config.toml
num_key_value_heads = 8
vocab_size = 50257
bias = "none"
parallel_block = false
init = "normal"
init_std_up = 0.0427
optimizer = "adam_hyperball"
weight_decay = 0.0
train_tokens = 783100000
Each number is 50 + 15 x the weight over the matrix's rms, rounded and kept within 0 to 99. Layers, rows and columns count from 0.

# layer 4 attention key, 512x512, rms 0.0298, rows 267-319, columns 0-63
56 40 53 75 47 58 52 63 54 48 20 51 60 73 39 47 43 59 50 60 72 35 52 50 58 54 61 55 36 52 53 48 66 34 60 57 75 69 46 47 41 37 75 44 39 45 51 44 32 54 54 41 50 40 39 54 69 63 69 46 58 62 63 47
13 41 61 36 72 26 33 23 39 33 82 57 65 59 55 64 81 42 64 58 50 26 07 67 40 80 28 35 60 62 53 60 43 38 46 30 26 24 67 68 00 79 41 58 95 78 61 44 46 43 40 80 53 99 73 46 65 21 43 55 66 23 36 65
37 76 80 67 66 59 40 48 50 33 27 71 24 75 27 50 41 77 73 37 76 33 58 66 81 54 97 55 38 62 45 50 47 26 60 57 43 70 53 95 56 45 64 44 19 42 31 30 00 75 34 62 55 39 42 28 80 35 75 26 56 68 43 30
69 48 46 23 33 49 49 41 03 77 48 44 67 52 48 51 68 49 63 66 50 54 49 35 22 40 23 29 62 27 39 93 36 31 69 46 27 73 30 47 44 58 46 45 93 54 58 78 79 20 36 41 31 65 77 33 40 75 50 62 91 56 42 91
37 46 39 86 46 64 60 44 49 10 63 17 53 59 42 51 24 17 46 45 57 43 46 36 27 35 49 83 48 55 58 60 39 67 69 52 99 50 58 38 58 72 31 75 42 44 31 37 68 75 73 81 73 44 21 55 57 39 55 66 66 52 48 28
70 47 51 54 49 55 42 53 48 38 70 48 45 62 32 43 33 61 73 28 54 40 47 55 67 45 79 58 41 59 54 62 60 42 62 57 66 46 31 42 57 54 68 47 22 38 40 43 44 73 62 59 36 49 42 46 57 60 64 25 64 69 51 35
35 84 41 77 30 59 73 15 61 00 63 36 69 26 55 72 50 41 50 45 62 31 34 53 50 13 99 56 53 72 59 47 71 89 35 40 44 54 49 77 40 58 43 49 80 36 18 58 55 42 47 87 70 66 21 58 49 11 47 59 42 74 40 60
32 48 44 23 58 34 47 31 54 80 28 58 62 29 62 53 58 46 47 59 45 58 62 34 54 42 50 45 49 64 36 12 53 59 44 53 47 69 88 51 47 53 33 41 64 54 79 49 59 39 47 55 49 53 49 64 60 49 59 48 29 41 52 46
62 33 84 48 35 54 37 54 86 52 56 48 38 49 28 65 18 50 56 23 38 38 43 63 99 42 47 12 77 25 69 47 84 50 40 55 71 49 67 39 52 52 50 55 34 82 41 19 05 96 43 15 54 37 25 55 48 60 62 00 23 83 43 54
57 40 47 53 63 70 25 36 41 37 57 24 77 55 51 44 45 55 67 40 37 30 46 55 52 50 49 40 64 42 51 58 62 39 59 44 69 72 18 56 50 34 65 60 60 26 42 43 74 62 89 58 22 60 65 58 53 58 35 62 43 62 62 61
31 52 86 36 34 74 54 43 43 14 81 13 60 20 00 93 23 28 37 02 58 49 00 76 47 54 99 70 42 64 54 09 99 63 65 82 99 54 78 29 31 43 78 31 13 91 52 34 28 72 78 17 51 11 30 99 86 29 55 00 17 87 94 08
69 62 46 56 37 65 43 72 54 39 52 36 65 57 46 68 66 38 60 41 48 75 33 70 61 60 61 45 73 30 41 85 33 17 63 74 37 20 49 47 86 36 42 35 53 56 34 94 66 51 56 47 00 64 78 64 39 48 42 67 48 45 56 38
90 77 70 67 68 86 43 52 00 34 47 52 99 05 61 60 41 33 84 34 40 63 68 42 60 11 23 55 59 46 48 37 37 77 74 49 67 59 44 33 40 63 14 55 72 24 63 50 70 59 67 74 57 44 45 40 17 56 15 78 44 65 32 49
38 49 63 52 58 19 48 38 62 98 42 45 53 38 50 38 54 64 29 49 55 37 47 49 67 60 50 41 51 55 18 78 27 69 08 64 53 83 63 29 36 42 39 73 56 53 66 23 53 42 42 49 42 65 34 33 38 37 34 35 48 29 63 28
21 49 61 33 40 23 71 47 52 62 48 73 27 45 45 39 37 36 42 52 56 58 53 34 42 44 54 62 32 55 47 24 66 82 46 47 50 56 73 70 33 70 50 38 43 79 79 53 44 26 29 51 96 40 24 52 65 64 64 31 41 44 54 59
19 50 47 60 52 42 29 45 44 57 64 57 61 67 11 50 36 36 28 55 04 46 66 70 14 54 48 84 37 75 64 28 69 37 36 74 99 16 54 47 21 67 55 66 40 30 52 56 53 27 58 38 62 61 32 64 56 73 88 35 81 41 57 52
63 25 89 33 76 73 38 49 59 00 82 00 48 41 41 72 54 35 99 53 74 58 37 20 57 72 66 36 67 61 43 47 44 39 90 63 26 37 71 72 28 59 25 63 71 50 48 56 51 61 60 36 38 59 25 25 43 76 33 22 71 64 44 33
86 05 42 58 71 68 60 47 62 42 63 33 56 69 49 67 42 58 50 14 49 29 50 64 59 42 38 43 50 51 63 45 47 39 45 60 50 33 61 75 36 50 43 40 69 37 30 49 42 56 38 38 28 64 58 64 56 54 42 60 65 34 31 29
62 53 82 45 40 42 06 46 50 66 42 70 58 27 19 69 07 12 62 60 78 33 43 58 67 57 60 37 70 69 43 31 50 71 21 56 50 47 80 88 36 41 65 43 63 87 61 40 39 35 63 40 84 59 24 27 73 70 85 06 58 41 59 50
50 25 55 43 43 47 50 23 52 17 56 84 00 42 57 54 49 46 47 31 53 43 16 56 25 37 99 53 38 72 50 75 40 59 80 46 64 23 41 45 72 57 43 41 58 21 34 79 56 34 53 46 73 77 38 31 44 75 68 47 45 33 70 21
44 67 47 75 38 71 39 62 67 00 68 41 40 54 59 59 57 26 50 15 74 29 49 55 47 66 79 72 55 52 73 81 33 31 94 47 75 22 21 35 82 76 50 63 12 34 11 81 63 68 68 61 25 64 70 58 71 56 57 53 50 46 48 56
07 49 63 44 41 43 31 45 39 27 68 65 38 43 40 39 41 59 46 55 46 36 19 64 31 74 45 61 36 42 45 27 90 52 35 36 40 35 43 59 20 52 47 47 34 61 45 37 29 87 55 57 69 80 19 64 41 31 59 34 39 78 47 65
26 49 76 44 43 37 27 35 47 38 51 75 40 53 32 56 60 37 46 49 50 56 26 60 39 59 76 42 55 48 60 45 77 24 29 43 50 37 61 49 35 52 47 59 35 56 60 36 45 78 46 63 65 90 23 49 58 38 61 31 40 66 54 62
41 39 44 48 41 53 54 54 53 63 21 60 66 46 39 54 49 62 47 50 46 39 68 32 36 70 59 52 36 60 59 35 57 56 42 36 48 35 36 21 45 36 47 54 60 61 59 40 67 40 47 50 64 26 60 31 53 54 27 67 66 40 51 49
77 52 32 31 64 71 78 69 41 51 48 37 67 38 66 41 56 42 44 53 49 53 80 21 45 46 33 55 62 21 54 34 27 61 71 67 32 62 38 42 46 51 48 45 58 63 55 57 69 21 73 40 34 13 78 45 38 50 20 71 61 43 70 32
58 78 54 46 48 56 38 36 42 34 75 43 49 53 42 43 60 49 27 73 42 58 41 48 41 45 48 39 85 50 62 57 20 63 78 52 70 52 57 49 68 83 59 63 32 55 61 43 38 34 55 31 47 72 82 49 19 53 59 47 52 55 42 44
56 49 33 46 37 66 77 54 54 41 49 35 44 64 87 41 61 48 35 47 44 53 46 18 45 62 47 51 62 37 60 48 50 60 55 64 31 29 45 19 63 51 32 47 48 60 38 70 66 50 55 41 53 37 49 32 38 52 15 80 65 43 39 47
32 51 56 49 30 48 41 44 67 79 52 67 38 57 59 73 47 22 45 44 38 39 45 39 44 50 70 58 36 73 47 13 61 51 40 65 43 22 48 36 65 49 67 42 46 29 37 56 46 46 69 19 31 29 32 66 77 43 85 41 44 49 59 49
37 93 62 59 54 36 08 60 43 47 58 81 29 65 33 55 55 58 45 44 52 52 26 66 63 48 44 59 39 79 56 34 45 31 43 50 69 40 64 73 60 49 63 63 34 57 48 17 23 69 46 44 37 52 33 53 55 62 94 33 48 41 47 72
64 50 70 79 44 44 33 40 76 50 28 64 74 17 14 57 30 25 60 69 72 46 45 49 51 48 48 30 08 44 38 07 80 58 50 65 58 67 22 91 21 30 58 37 87 38 44 54 34 20 17 36 21 27 55 30 55 66 62 45 36 56 47 53
60 49 34 32 57 53 57 59 29 62 61 58 56 43 60 42 60 65 48 63 54 60 61 45 37 55 26 61 66 35 59 73 27 31 62 53 46 50 48 35 57 41 44 45 72 49 50 66 85 49 54 63 27 56 73 40 45 52 37 74 41 32 46 66
56 46 58 66 60 64 34 50 59 00 58 49 62 26 58 39 30 37 60 62 48 50 38 58 40 46 59 37 29 51 50 16 82 73 44 31 87 36 37 66 47 56 69 71 31 37 60 45 29 37 58 23 63 22 53 57 44 37 32 20 52 51 50 35
81 38 29 33 49 54 67 45 44 58 57 48 55 28 72 36 74 83 38 67 58 55 44 36 31 30 32 32 72 45 48 72 26 49 54 49 28 56 52 47 45 48 52 50 71 57 77 66 90 34 64 58 35 67 73 49 34 58 37 90 42 37 32 55
53 20 56 33 43 19 47 36 32 69 47 50 49 52 61 27 57 77 61 58 24 38 55 79 39 71 41 30 46 32 30 71 41 36 28 58 21 67 50 77 50 35 41 62 82 45 56 49 28 61 58 40 54 52 53 31 20 57 52 23 60 66 78 38
50 47 49 71 46 49 51 32 51 45 70 51 58 54 38 47 26 55 57 41 43 53 32 61 48 39 44 56 46 39 43 33 56 58 38 41 56 54 45 64 38 48 67 47 52 68 48 50 55 54 59 47 62 56 47 54 46 38 61 12 50 61 45 41
47 33 49 25 52 23 43 40 34 82 29 57 44 56 47 39 60 57 49 83 29 56 38 46 38 48 38 35 66 50 38 56 38 46 32 48 29 56 65 46 54 45 28 37 68 44 68 54 61 23 46 64 50 61 60 44 29 44 46 56 47 39 67 54
08 50 56 26 12 44 69 44 37 86 49 54 21 70 32 49 50 65 60 87 50 41 41 61 51 28 34 54 66 62 42 71 59 61 47 40 32 59 57 40 38 65 08 27 81 49 70 59 45 31 19 77 37 63 38 45 83 38 68 58 56 44 52 64
62 49 39 73 55 68 43 67 52 18 49 49 46 65 36 49 49 47 60 35 55 60 38 61 61 54 48 53 47 53 69 67 31 46 63 52 62 43 37 40 60 55 55 45 47 33 28 77 72 58 65 42 23 59 55 39 60 55 26 49 45 53 42 49
50 46 43 82 71 41 64 54 63 27 45 82 55 14 72 36 53 37 47 78 68 60 69 45 24 54 63 82 43 28 46 31 78 40 64 26 51 60 42 48 31 67 58 51 66 44 77 59 30 64 56 61 93 33 63 13 84 60 79 70 24 51 48 46
19 61 48 70 39 33 13 47 79 53 44 94 25 63 59 20 32 84 67 67 75 31 65 42 57 44 77 39 11 27 68 89 65 75 50 47 76 56 34 72 39 37 64 35 45 75 47 69 71 66 31 21 47 38 20 68 39 42 72 20 14 45 41 52
80 58 45 79 46 62 46 70 64 39 70 44 49 69 55 58 47 60 56 45 60 49 53 66 55 57 59 57 46 41 48 57 55 52 57 32 62 43 32 48 51 57 66 57 57 51 42 56 46 60 51 48 33 49 54 38 46 55 48 50 50 60 44 57
31 55 54 27 57 37 59 58 56 92 33 53 40 80 52 71 81 31 54 71 17 69 66 50 64 38 31 63 57 51 44 80 28 20 12 58 39 64 84 11 72 22 00 38 05 35 38 72 85 58 08 47 26 62 65 40 41 49 29 77 64 27 49 64
73 43 33 75 58 64 40 54 48 20 70 47 57 60 51 40 51 70 67 44 49 39 53 66 53 55 40 43 47 36 55 67 43 44 59 45 48 44 29 43 44 46 65 55 55 26 34 64 66 68 57 48 26 55 61 51 39 55 43 36 62 54 37 53
10 46 50 31 57 36 38 26 28 74 35 71 53 45 37 40 27 66 55 80 33 47 55 44 37 42 27 51 60 45 53 54 47 63 20 35 33 60 66 52 45 51 35 45 40 31 46 37 40 51 52 69 67 42 30 41 49 29 56 72 69 23 55 48
37 67 60 15 48 30 66 45 69 69 61 56 32 42 25 47 47 55 39 44 30 38 41 34 44 36 34 69 68 47 48 08 97 58 32 75 43 49 73 57 42 46 62 46 46 54 58 55 31 51 39 43 84 42 48 51 33 36 64 52 46 24 65 56
54 30 29 69 50 81 65 66 59 25 55 49 25 72 63 60 40 61 38 35 69 36 61 66 60 53 59 66 38 60 85 73 29 22 90 51 58 42 30 41 72 55 39 35 44 38 43 65 38 62 67 73 24 37 80 77 62 43 77 71 67 71 37 46
43 40 35 79 76 80 33 66 53 02 42 72 53 53 38 26 56 64 80 49 78 54 34 49 30 54 82 63 32 53 64 78 06 42 95 39 54 35 24 30 45 53 58 44 34 47 31 82 81 65 80 41 38 48 63 66 83 59 60 56 48 73 35 62
45 50 45 48 46 25 68 45 70 94 57 48 44 84 24 40 38 77 26 57 51 25 53 42 27 33 18 80 19 17 35 24 64 86 37 78 34 67 47 54 31 31 80 65 62 45 39 49 66 69 59 47 42 78 53 82 41 27 59 73 58 09 49 53
26 50 37 50 77 52 27 33 40 30 20 03 62 56 49 18 46 54 49 59 73 68 24 49 42 45 76 32 45 68 36 42 18 65 55 76 18 85 48 65 40 76 78 56 41 38 54 43 60 21 15 41 48 58 19 50 33 17 42 50 49 67 69 54
39 73 54 85 34 80 42 47 79 54 81 28 37 42 51 60 55 66 28 63 70 53 76 38 17 67 92 48 28 69 58 36 42 63 93 77 53 78 57 37 48 77 35 78 27 71 71 59 41 30 14 46 74 27 76 71 41 57 66 61 33 76 73 38
46 61 74 76 48 66 27 48 50 16 36 26 51 13 83 27 49 18 40 19 47 43 53 26 45 28 55 50 53 52 56 49 59 65 69 47 99 46 65 65 48 81 23 74 09 33 64 41 39 29 69 50 81 53 28 53 82 53 59 34 34 71 46 53
57 33 18 48 69 50 40 64 63 50 53 40 62 12 19 48 44 76 69 44 78 54 44 64 45 40 67 51 18 69 49 41 73 63 70 42 54 17 47 86 38 13 50 59 60 47 70 34 35 61 39 12 62 43 48 43 43 22 63 57 51 51 31 51
30 33 78 42 41 31 79 57 62 54 46 76 24 46 61 51 36 13 50 54 44 67 37 30 58 44 44 63 45 36 55 47 75 66 41 75 36 50 54 34 55 46 35 42 27 84 64 56 50 42 55 61 69 40 32 47 59 53 63 31 30 48 57 37
# layer 4 attention query, 512x512, rms 0.0299, rows 268-319, columns 0-63
74 28 47 51 36 50 48 36 45 37 57 92 64 81 54 49 15 43 65 54 79 51 57 49 15 49 44 12 62 51 81 37 66 68 73 55 27 00 40 51 63 31 64 51 88 20 01 53 50 82 13 27 46 69 54 37 46 17 27 69 56 27 31 61
43 67 84 43 46 65 45 48 43 69 78 49 25 46 52 44 58 53 34 49 57 64 37 64 41 53 57 53 57 62 44 60 41 43 45 45 34 61 63 50 62 31 57 59 41 53 57 31 73 74 75 34 77 73 54 46 32 61 31 32 42 44 69 65
57 40 33 64 27 32 14 58 44 41 47 59 50 62 13 50 68 45 69 41 51 50 51 58 52 67 49 52 67 36 41 51 68 50 20 59 53 27 59 57 40 48 62 13 58 40 38 80 69 75 37 41 11 59 45 55 80 71 34 49 89 60 73 48
99 46 54 45 68 49 45 50 75 50 29 39 72 68 51 39 71 80 87 57 60 44 40 34 47 30 56 37 32 58 34 70 40 63 53 40 11 66 33 44 47 46 47 55 46 57 63 51 57 75 72 50 60 44 84 35 45 45 54 33 49 63 47 61
26 62 68 34 73 50 46 61 60 56 46 31 33 50 57 72 47 51 51 65 55 65 47 62 74 41 62 64 57 53 55 38 47 55 70 45 43 62 62 56 54 61 39 46 30 76 69 45 42 41 53 56 39 61 47 53 13 47 48 49 34 72 59 58
43 62 56 39 71 57 83 40 38 86 16 54 57 29 59 28 52 65 73 38 65 52 41 03 44 24 58 51 09 32 63 45 58 77 46 53 49 53 25 53 72 58 18 57 80 58 54 49 31 39 74 82 87 54 65 81 73 61 34 63 51 35 32 21
50 39 43 60 49 34 67 24 63 61 34 73 58 57 46 41 42 62 49 45 60 58 57 37 35 51 38 46 37 84 50 61 59 55 54 69 30 64 53 45 68 68 45 30 38 29 74 55 41 38 19 37 55 02 35 58 93 20 50 52 63 37 36 50
30 49 43 53 67 41 76 64 40 60 65 66 68 28 48 33 68 69 34 79 64 80 49 49 49 38 52 40 69 58 46 46 52 55 73 35 64 58 69 45 36 61 46 87 72 58 46 30 63 39 24 49 59 23 57 36 34 45 34 73 37 31 52 50
44 35 34 46 70 44 55 18 65 22 34 50 25 13 53 51 16 51 53 52 58 57 38 69 98 69 55 17 44 69 52 58 55 57 71 38 39 64 45 24 56 29 33 39 20 49 65 31 36 59 52 84 36 11 88 54 52 22 75 51 35 53 09 46
42 51 71 41 88 64 49 30 77 28 14 45 91 56 86 48 29 72 55 43 82 49 40 65 56 37 79 53 71 60 63 41 42 33 93 56 61 53 36 12 60 48 50 49 13 42 55 58 15 40 36 75 69 53 38 51 77 37 41 44 30 54 45 50
57 51 38 43 60 19 30 47 52 19 42 43 41 31 86 75 31 53 35 31 50 42 33 46 51 67 53 67 61 33 68 49 68 24 92 50 70 48 47 16 40 60 50 47 17 47 51 46 28 57 63 76 67 47 46 24 92 22 71 25 49 60 56 39
50 48 64 61 87 47 45 28 56 54 43 21 67 24 59 47 62 74 81 68 99 66 65 60 77 37 65 54 74 53 46 69 53 74 43 34 39 56 39 34 42 20 57 47 67 42 68 41 56 28 31 39 38 36 79 44 53 56 24 64 38 64 46 44
40 36 78 62 40 79 79 88 09 61 55 51 78 73 45 37 27 73 71 81 57 44 51 57 60 55 37 48 39 52 39 72 61 77 25 27 42 41 15 69 57 48 43 47 85 25 40 87 65 81 53 48 26 41 78 29 25 46 47 51 38 33 45 70
62 54 31 48 35 49 47 50 37 73 54 70 51 73 47 43 64 33 43 58 33 58 61 34 32 61 38 48 40 78 38 62 34 65 57 84 43 71 32 60 56 59 33 78 31 40 73 32 56 63 58 13 72 66 74 58 34 61 30 38 73 18 64 52
45 28 35 32 56 56 01 49 69 72 37 53 73 84 40 26 48 17 49 80 22 49 69 70 19 48 51 43 42 67 38 57 47 39 57 50 66 51 47 78 27 40 55 40 25 64 97 52 36 57 34 78 42 73 38 71 25 55 36 11 40 26 45 23
94 46 61 34 66 07 42 30 29 45 30 51 46 34 57 60 41 56 52 57 87 30 63 38 36 48 49 69 53 51 52 45 47 51 51 49 36 36 32 50 76 28 84 44 63 41 03 51 47 59 59 37 43 66 70 23 76 55 61 50 45 51 48 38
26 49 20 27 83 43 59 38 45 44 53 49 63 35 70 52 37 77 45 61 44 37 47 59 64 45 69 54 40 60 61 18 43 49 92 46 66 43 50 59 36 67 60 60 39 38 24 65 64 48 38 90 55 62 10 39 83 31 85 78 51 70 52 48
39 43 41 43 32 59 92 25 27 76 49 59 51 65 57 53 46 58 49 79 86 50 65 45 00 28 32 28 62 78 49 56 49 58 77 45 12 51 32 62 84 61 66 46 51 27 41 57 79 52 30 15 72 34 57 39 15 62 37 79 48 25 50 53
57 57 49 32 48 70 28 66 19 38 54 62 33 41 40 66 33 32 52 40 59 48 53 53 36 62 73 56 53 46 62 56 70 05 50 34 36 08 28 62 00 15 47 44 73 53 30 67 53 53 80 79 61 58 99 29 43 53 71 31 92 51 65 36
52 47 57 44 84 65 59 66 54 58 12 38 35 68 56 45 62 39 46 39 66 34 77 24 66 46 76 45 38 54 13 24 50 34 76 34 61 26 53 63 45 68 99 17 57 70 59 85 36 47 49 77 66 51 51 71 63 69 69 40 36 86 45 46
37 32 57 51 44 68 47 45 42 46 30 37 68 43 48 59 58 40 49 20 51 42 46 20 51 49 61 61 65 41 74 52 52 47 78 07 22 72 41 63 26 35 58 52 64 61 40 17 84 67 63 32 97 28 85 41 50 41 79 46 49 65 58 56
37 41 57 47 49 70 62 51 30 54 43 33 80 42 56 45 54 48 58 45 54 45 56 23 55 48 65 47 47 42 74 63 57 38 78 34 41 64 39 77 44 54 59 50 56 73 64 29 81 67 55 30 81 35 84 36 42 33 60 30 46 61 42 59
41 50 34 47 66 54 70 49 41 32 67 39 55 35 47 55 58 31 40 47 34 57 59 46 40 46 52 53 52 61 45 45 47 23 20 28 52 52 53 43 58 68 57 57 47 49 46 40 42 46 61 56 44 40 61 58 43 58 78 53 37 55 63 41
54 47 35 29 75 34 65 24 52 44 82 51 57 38 57 42 62 51 60 54 53 75 46 61 38 41 23 28 28 56 30 42 31 30 10 50 52 57 53 39 51 58 62 64 54 37 49 51 32 37 42 54 21 43 42 61 53 68 54 66 37 67 47 36
50 38 48 65 41 63 25 53 62 63 44 32 25 70 72 62 17 35 68 52 60 35 47 49 54 62 52 32 37 45 57 42 61 47 61 73 82 57 41 37 30 61 52 38 61 45 62 72 56 49 45 68 43 41 31 63 43 38 42 42 58 38 45 50
47 43 23 41 69 48 42 53 51 57 65 67 62 35 44 28 61 49 65 46 56 58 53 51 42 28 44 25 39 65 41 53 45 35 29 46 46 61 58 53 52 57 37 41 48 28 45 35 25 31 54 56 50 40 60 66 50 84 64 69 58 52 47 48
34 52 44 33 63 19 50 20 26 29 37 28 75 43 52 33 86 77 58 35 61 33 46 45 62 61 83 38 70 09 34 60 60 23 67 65 46 55 36 63 43 30 19 58 24 70 62 53 44 32 75 48 71 48 78 71 38 40 28 48 59 60 67 52
45 27 51 44 44 56 45 54 39 50 58 14 51 63 46 52 34 62 53 40 37 40 47 40 36 65 40 46 55 53 62 59 53 62 55 80 69 55 22 18 22 44 55 53 51 44 52 65 69 48 59 48 64 58 54 55 51 53 50 47 64 54 68 65
39 53 62 54 72 39 76 47 54 62 68 17 53 52 60 46 46 64 75 44 50 46 73 62 78 55 81 51 27 53 37 71 27 56 20 57 43 83 03 21 61 36 51 66 54 65 69 52 47 41 44 46 58 30 58 79 50 55 49 40 01 40 61 68
49 57 30 53 69 70 54 43 49 44 70 94 62 27 79 29 62 41 58 67 49 83 66 65 58 14 49 40 47 54 37 38 32 43 35 34 25 48 84 47 81 44 52 56 49 40 41 40 40 41 56 53 25 50 48 33 57 61 52 65 53 34 19 50
64 54 33 33 57 52 58 60 71 49 43 35 56 63 58 60 20 42 65 45 40 32 34 44 44 47 24 57 32 42 59 73 56 32 48 58 54 63 42 43 39 53 46 59 31 55 79 40 52 41 73 61 74 51 46 63 39 30 60 38 36 50 56 49
55 56 38 75 51 44 78 39 35 50 47 44 58 34 63 30 50 41 51 47 51 54 59 39 82 64 51 42 31 57 39 62 51 60 42 51 50 36 56 37 77 29 42 43 72 40 30 80 34 36 46 49 20 35 48 39 72 46 53 68 52 46 30 61
28 48 28 67 30 64 68 73 48 63 58 70 26 42 51 42 36 57 46 68 72 66 70 69 62 25 49 60 61 51 64 37 84 43 78 27 67 64 63 61 33 83 41 41 62 40 66 65 36 69 49 75 57 40 57 46 33 44 68 69 45 53 57 52
42 16 71 70 52 55 65 30 61 57 53 29 76 61 37 63 23 92 63 56 38 31 38 46 33 60 50 10 45 56 65 80 56 68 52 51 34 49 00 40 29 60 54 52 62 68 47 64 33 76 60 49 59 53 82 48 39 38 46 20 40 54 45 74
52 67 45 54 46 48 30 38 58 56 58 71 52 56 60 55 31 27 38 65 37 81 67 66 65 47 49 61 65 49 43 35 39 57 72 31 71 41 67 37 54 44 59 51 30 39 48 57 36 45 30 47 51 60 40 45 52 54 60 58 52 22 29 43
69 36 61 49 19 55 37 55 43 84 33 63 53 65 30 54 49 60 65 18 43 15 42 68 51 49 45 63 61 50 54 39 40 53 20 77 46 34 61 64 21 56 80 27 75 17 39 44 61 51 34 25 34 49 44 51 87 46 57 42 69 35 56 46
63 39 55 76 50 40 41 35 83 35 74 15 26 22 59 63 73 72 52 28 41 33 48 28 60 57 47 65 51 69 55 59 35 58 56 18 43 58 32 30 37 26 33 51 44 60 42 38 76 61 76 55 55 75 78 23 46 49 22 22 29 64 63 30
61 68 71 68 60 58 70 63 20 22 34 73 64 34 19 22 56 39 39 50 30 42 72 20 42 59 57 62 20 48 64 63 55 58 59 73 00 52 01 57 69 27 78 71 64 30 83 41 33 64 72 17 41 26 43 64 34 75 27 66 26 55 31 65
31 64 29 59 56 55 58 65 41 47 36 51 21 11 51 30 71 06 46 56 63 71 74 52 50 47 53 99 54 60 26 05 42 64 64 62 30 53 68 67 68 76 17 34 44 47 74 19 41 23 50 43 83 47 59 68 35 51 38 55 54 42 77 31
51 68 81 70 58 52 42 70 48 55 52 30 25 65 32 69 56 58 57 54 40 46 33 52 54 63 51 44 51 66 60 41 53 58 61 60 41 62 39 55 34 76 64 66 69 86 45 19 38 57 73 31 60 58 46 70 00 48 50 23 27 68 85 53
56 30 44 28 53 28 41 52 72 77 54 45 37 83 77 43 56 67 26 43 20 41 51 49 54 32 50 73 61 47 32 66 58 54 41 27 95 74 75 37 35 35 38 56 56 77 25 64 67 70 51 62 55 45 36 44 70 41 60 02 67 30 77 22
42 56 66 73 58 52 27 55 50 28 56 36 36 40 41 81 24 45 71 28 52 40 51 71 68 45 63 55 49 44 85 29 65 54 58 40 57 47 30 74 32 68 74 31 58 82 55 46 36 54 40 72 54 67 32 57 58 30 65 18 38 75 65 54
59 42 77 49 55 51 40 55 51 79 58 71 56 73 27 20 41 33 79 44 59 58 48 54 69 21 19 34 34 63 50 89 40 49 09 58 17 42 66 59 66 31 52 39 67 31 43 58 49 41 79 38 24 70 36 43 23 44 20 52 45 34 45 59
42 27 18 44 43 31 60 33 60 77 57 34 80 53 76 18 59 41 25 61 21 59 30 44 00 50 30 62 67 51 39 70 49 52 49 42 26 48 33 50 36 47 47 95 55 39 28 46 43 50 71 80 73 50 50 31 25 32 51 46 71 26 57 33
48 35 53 45 68 49 27 48 40 49 55 32 49 49 45 52 53 42 19 48 39 44 25 71 33 30 98 59 47 56 46 15 32 32 72 32 66 38 66 51 40 55 57 35 50 94 46 70 74 31 44 59 34 67 15 51 35 78 59 58 73 81 38 46
41 59 59 42 71 46 49 64 65 15 52 68 26 35 20 35 44 45 56 44 69 47 59 48 74 67 60 64 20 48 32 30 50 67 61 64 37 20 43 62 65 44 73 03 40 77 57 52 39 45 48 54 41 77 46 54 86 47 62 53 31 84 20 61
14 20 62 54 47 76 47 51 63 79 84 04 65 45 58 35 57 34 57 39 24 47 40 77 58 23 40 60 76 46 11 36 29 54 42 34 46 53 58 73 35 27 47 56 52 64 45 48 60 52 31 91 34 71 37 70 28 36 70 48 51 26 53 65
48 57 30 64 19 18 13 73 67 38 81 62 46 58 33 39 36 48 91 56 50 72 46 22 75 61 50 39 42 48 53 36 66 46 47 61 35 54 60 49 42 44 47 70 31 28 41 40 60 44 64 40 41 72 74 03 50 46 47 22 48 38 91 73
89 65 67 44 78 62 29 78 48 57 55 32 38 77 30 64 58 62 60 36 54 18 62 16 57 34 61 27 28 40 15 86 59 61 25 64 53 44 36 87 60 53 62 79 85 50 36 43 19 69 49 65 33 55 64 42 29 85 30 37 50 49 72 56
67 67 39 38 56 47 62 68 65 49 36 36 56 29 38 63 70 36 54 41 62 77 63 31 92 81 50 09 20 40 25 41 47 74 93 52 22 67 53 83 36 60 83 39 49 66 79 53 19 49 36 76 41 18 95 64 61 40 67 45 10 32 52 57
50 51 41 60 49 31 48 65 44 34 88 78 99 24 50 58 22 32 71 43 64 43 47 48 33 41 39 48 51 48 72 48 57 29 57 40 27 64 26 40 30 59 23 68 48 41 28 72 31 30 23 55 65 32 46 11 18 13 41 73 72 59 55 70
82 60 41 58 58 29 59 50 54 39 47 60 49 60 79 44 53 70 25 52 65 69 37 22 10 49 23 70 34 77 44 60 52 61 60 66 46 56 40 40 61 51 45 67 68 64 32 42 58 60 54 35 72 35 99 07 70 30 49 12 53 43 78 44
# layer 4 attention value, 512x512, rms 0.0298, rows 256-257, columns 0-63
48 55 77 54 56 58 44 14 65 48 76 60 33 43 54 73 57 18 35 36 44 55 48 57 68 52 56 67 55 41 39 47 44 59 49 45 51 48 26 67 52 78 73 53 63 62 24 43 52 52 85 61 58 41 42 58 64 53 57 47 60 77 46 40
56 73 33 63 64 45 40 54 33 29 39 71 57 46 74 39 33 28 59 73 34 22 57 43 33 46 52 77 34 31 61 81 40 80 59 36 47 50 72 82 45 26 50 62 69 33 42 47 41 45 73 73 63 63 44 53 56 40 52 58 64 32 40 68
# layer 4 attention output (transposed), 512x512, rms 0.0369, rows 256-257, columns 0-63
39 42 42 35 48 29 54 32 65 38 43 59 43 60 69 52 57 39 76 46 48 37 56 93 29 66 29 68 44 47 74 47 54 36 22 41 55 52 55 83 50 50 25 44 38 51 49 23 58 78 67 56 48 38 35 37 57 42 36 33 64 71 20 22
43 56 41 59 55 50 54 67 62 43 74 55 60 26 43 46 61 39 37 42 30 61 42 41 12 44 47 66 63 41 34 50 83 56 69 31 38 54 72 62 47 60 56 65 59 51 31 35 60 37 41 71 45 49 38 45 40 16 57 52 68 42 58 54